Weights of a small transformer language model.
Size: 11 layers, width 576, 9 heads of 64, vocabulary 32600, 63.2M parameters.
Architecture: LayerNorm before each block, learned positions, no biases in attention or MLP, tied embeddings.
Training: a variant of SOAP for these matrices, 501M tokens, 1911 steps.
Each number is 128 + 24 x the weight over its row's rms, rounded and kept within 0 to 255. Layers, rows and columns count from 0. The size above them is the row's rms in percent of the matrix's.

# layer 3 attention query, 576x576, rms 0.0708, rows 212-222, columns 64-127
size [ 91  87  89  94  87  90  89  94  91  86  92]
[[148  87 157 141 161 118 120 105  64 138 115 138 118 105 141 150 116 140 106 132 118 134 129 123 189 135 169 111 143 108 144 141  91  98 154 116 160 141 150 112  94 152 102 171 129  95 126 109 131 116 136 134 152 145  74 152 135 142 134 137 121 148 123 140]
 [105 139 162  79 111 106 102 189 115 121 150 119 152 102 165  91 176 127 140 140 103 163 108 120 136 141 138 136 165 152 138 154 153 134 190  91 112 141 133 129 150 147 132 130 152 147 105 174 134 110 103  87 122 117  87 115 171 146 113 142  97 157 127 149]
 [150 153 126 137 138 103  98 154 115 139 180  99 117 155  90 116 142 164 138 128 177 117 131 133 138 133 133  82 126 153 165 134 102 157  94 129 140 131 110 173 157 171  88 150 142 167 131 104 138 146 133 188 128 147 148 121 144 110 130 143 141 143 126 143]
 [138 109 152 164 157 108 144 122 127 119 136 108 157 150 119 123 133 128 158 151 170 157 146  95 138 128 127 154 152 127 145 144 121 122 118 112 123 127 114 131 119 146 143 134 138 128 146 135 149 117 137  70 134 131 134 101 112 154 106 158 102 157 151 181]
 [112 160 132 127 131 137  74 128 117 150 165 160 174 106 166 132 168 124 111 135 145 136 145 122 138 161 166 133  93 130 190 108 102 130 129 148  96 152 104 160  83 117 143 113 147 125 134 129 112 120  77 120 125 106 153 130 107 115 124 164 111 137 146 131]
 [120 169 142 150 195 122 143 132 159 130 124 138 135 190 143 145  96 108 136 104 162 149 124 152  79 155 127 134 100 137 135 109 124 120 134 112 161 119 144 114 102 106  85 129 126 110 136 121 112 140 151 165 181 157 137 103 119 134 127 109 117 101  89 157]
 [109 149 140 130  96 145 110 133 114 124 114 116  71 126 111  81 117 144 103 114  84  42 129  97  96 148 128 122 117  89 176 156 111 154 132 119  65 107 117 130 130  89  82 115 118 110 114 126 137 111 113 163 121 124 118 129  97 127 154 118 122  86 130 165]
 [110 117 129 150 107 137 126 187  99 109 137  97  90 160 156  85 133 122 112 138 130  68 152 154 109  84 161 105 131 150 141 135 161 144 155 154 135  76 125 132 143 130 156 136 134 108 125 105 161 135 128 108  78 123 117 122  90 114 119  98 103 160 140 110]
 [105 101 118 120 139 114 109  48  97 107 150 147 139 114 131 121 134 132 111 130 116 116 134 121 163 133 108  90  99 129 114 109 108 155 129 132  85 113 133 133 138 129 146 108  80 142  97 104 153 107 157 148 114  95 157 100  95 139 119 145 152 102 136 117]
 [162 119 134 113 113 145 132 151 124  98 139 133 137  92 106 134 103 158 125  99 134 152 133 116 101  86 162 143 123 178  99 118 108 117 138 126 123 136 138 142 144  96 141 107  98 126  80 111 123 116 126 124 142 141 110 143 111 118 155 170 168 133 104 108]
 [157 135 107 129 174 135 109 114 180 134 141 106  94 184 114 131 127 135 103 170 114 137  93 138 108 131 147 142 143 173 162  97 103 116 118  84 151 154 129 138 114  89 142 124  87 127 124 115 129 121 119  99 108  63 110 132 113 131 132 156 125 119 101 134]]
# layer 3 attention key, 576x576, rms 0.0713, rows 212-221, columns 64-127
size [ 96  93  93  97  88  94  89  94  91  90]
[[ 93 103 156 108 138 124 102 113 163 113 153 120 153 153 144 109 115 135  99 116 151 111 126 126 140 112 144 129 128 118 153 139 140 119 122  85 131 131 108 134 115 166 112 124 129 118  82 129  80 132 128 161 129  96  94 128 105 108 124 130 118  79 162 120]
 [ 95  84 137 134 132  81 120 138  82 132 122 116 130 122 144  96 134 127 117 112 123 166 115 106 124 135 101 110 145 133 136 123 187 122 104  75  97 100 148 143 121  89 147 143 151 143 137 114  95 141 111 146 112 120 138 112 154 103 103 147 102 142 128 160]
 [152 130 135 185 132  95 129 130 145 135 105 121 141 143 113 160 142 155  99 131 101  95  91 101 119 126 108 122 160 153 112 130 146 166 120 115 159 112 143 124 124 175 113 157 104 138 117 143 146 115 101 151 148  94 157 133 152 129 135 124 129 168 176  94]
 [146  91 108 128 165 138 145 109 144 128 109 125 125 101  96 146 123 131 125  85 138 143 148  50 126 150 126 118 161 112 114 143 141 107 125 162 126 108 103 142 143 110 154 137 115 188 119 116 140 141 122 117 140 153 123 132 100 146 108 147 125 106 141 171]
 [117 117 105 103 105 168  85 130 105 158 124 131 161 153 171 114 118  88 115 127 188 125 118 109 137 123 110 125 131  47  88 117 172 146 138 126 105 108 106 149 169  61 134 146  98 139 105 138  90 130 129  97 139 104 112 158 127 140 145 159 157 152 120 127]
 [128 120 107 139 139  72 132 142 106 179 144  83 140 148 186 141 108 173 166 144 112 133 138 135  76 150  71 118 152  87 167 106 109 162 155 128 112 130 111 137 131 131 137 132 146  97 122 112 115 130 156 137 147 168 154 117 156 126 141 143 142 128 117 140]
 [144 107 146 120 133 100 143 112 168 118  97 152 139 115 148 124 124  89  93 107 132  86 128 154 146 127 192 125 144 122 123 107 129 108 152 158  77 127 125 129 123 132 139 144 141 112 124 158 154 121 113 128  91 165 131 113 123  93 187 120 141 145 105 163]
 [140 152 123 139 100  96 148 106 148 144 161  58 133 132 138 137 154 137 127 153 133 106 122 205 155 124  92 137 114 121 142 116 111 138 133 150 131 147 105 146 128 132 118 158 143 167  92 142 172  80 130  98  94  99 165 112 163 119 165 124 136 170 130 138]
 [114  96  73 134 156 116 173 117 116 104 144 127 144 122 114 115 126 129 113 179 138 108 154 111 111 122  95 116 106 141  72  87 124 105 130 119 104  91 135 106 124  96 150 110 102 126 113 104 103 176 145 134 118 102 136 112  85 138 110 164 147 150 108 101]
 [111  91 160 159 152 147 116 214 144 107 100 131 163 113 121 145 113 138 166 110 113 142  83 168 104  83 135 135 102 150 130 147 116 114 187 124 129 106 105 153 119 126  88 107 111 131 129 121 129 171 103  95 122  89  81 138 103 128 146 159 124 148 124 126]]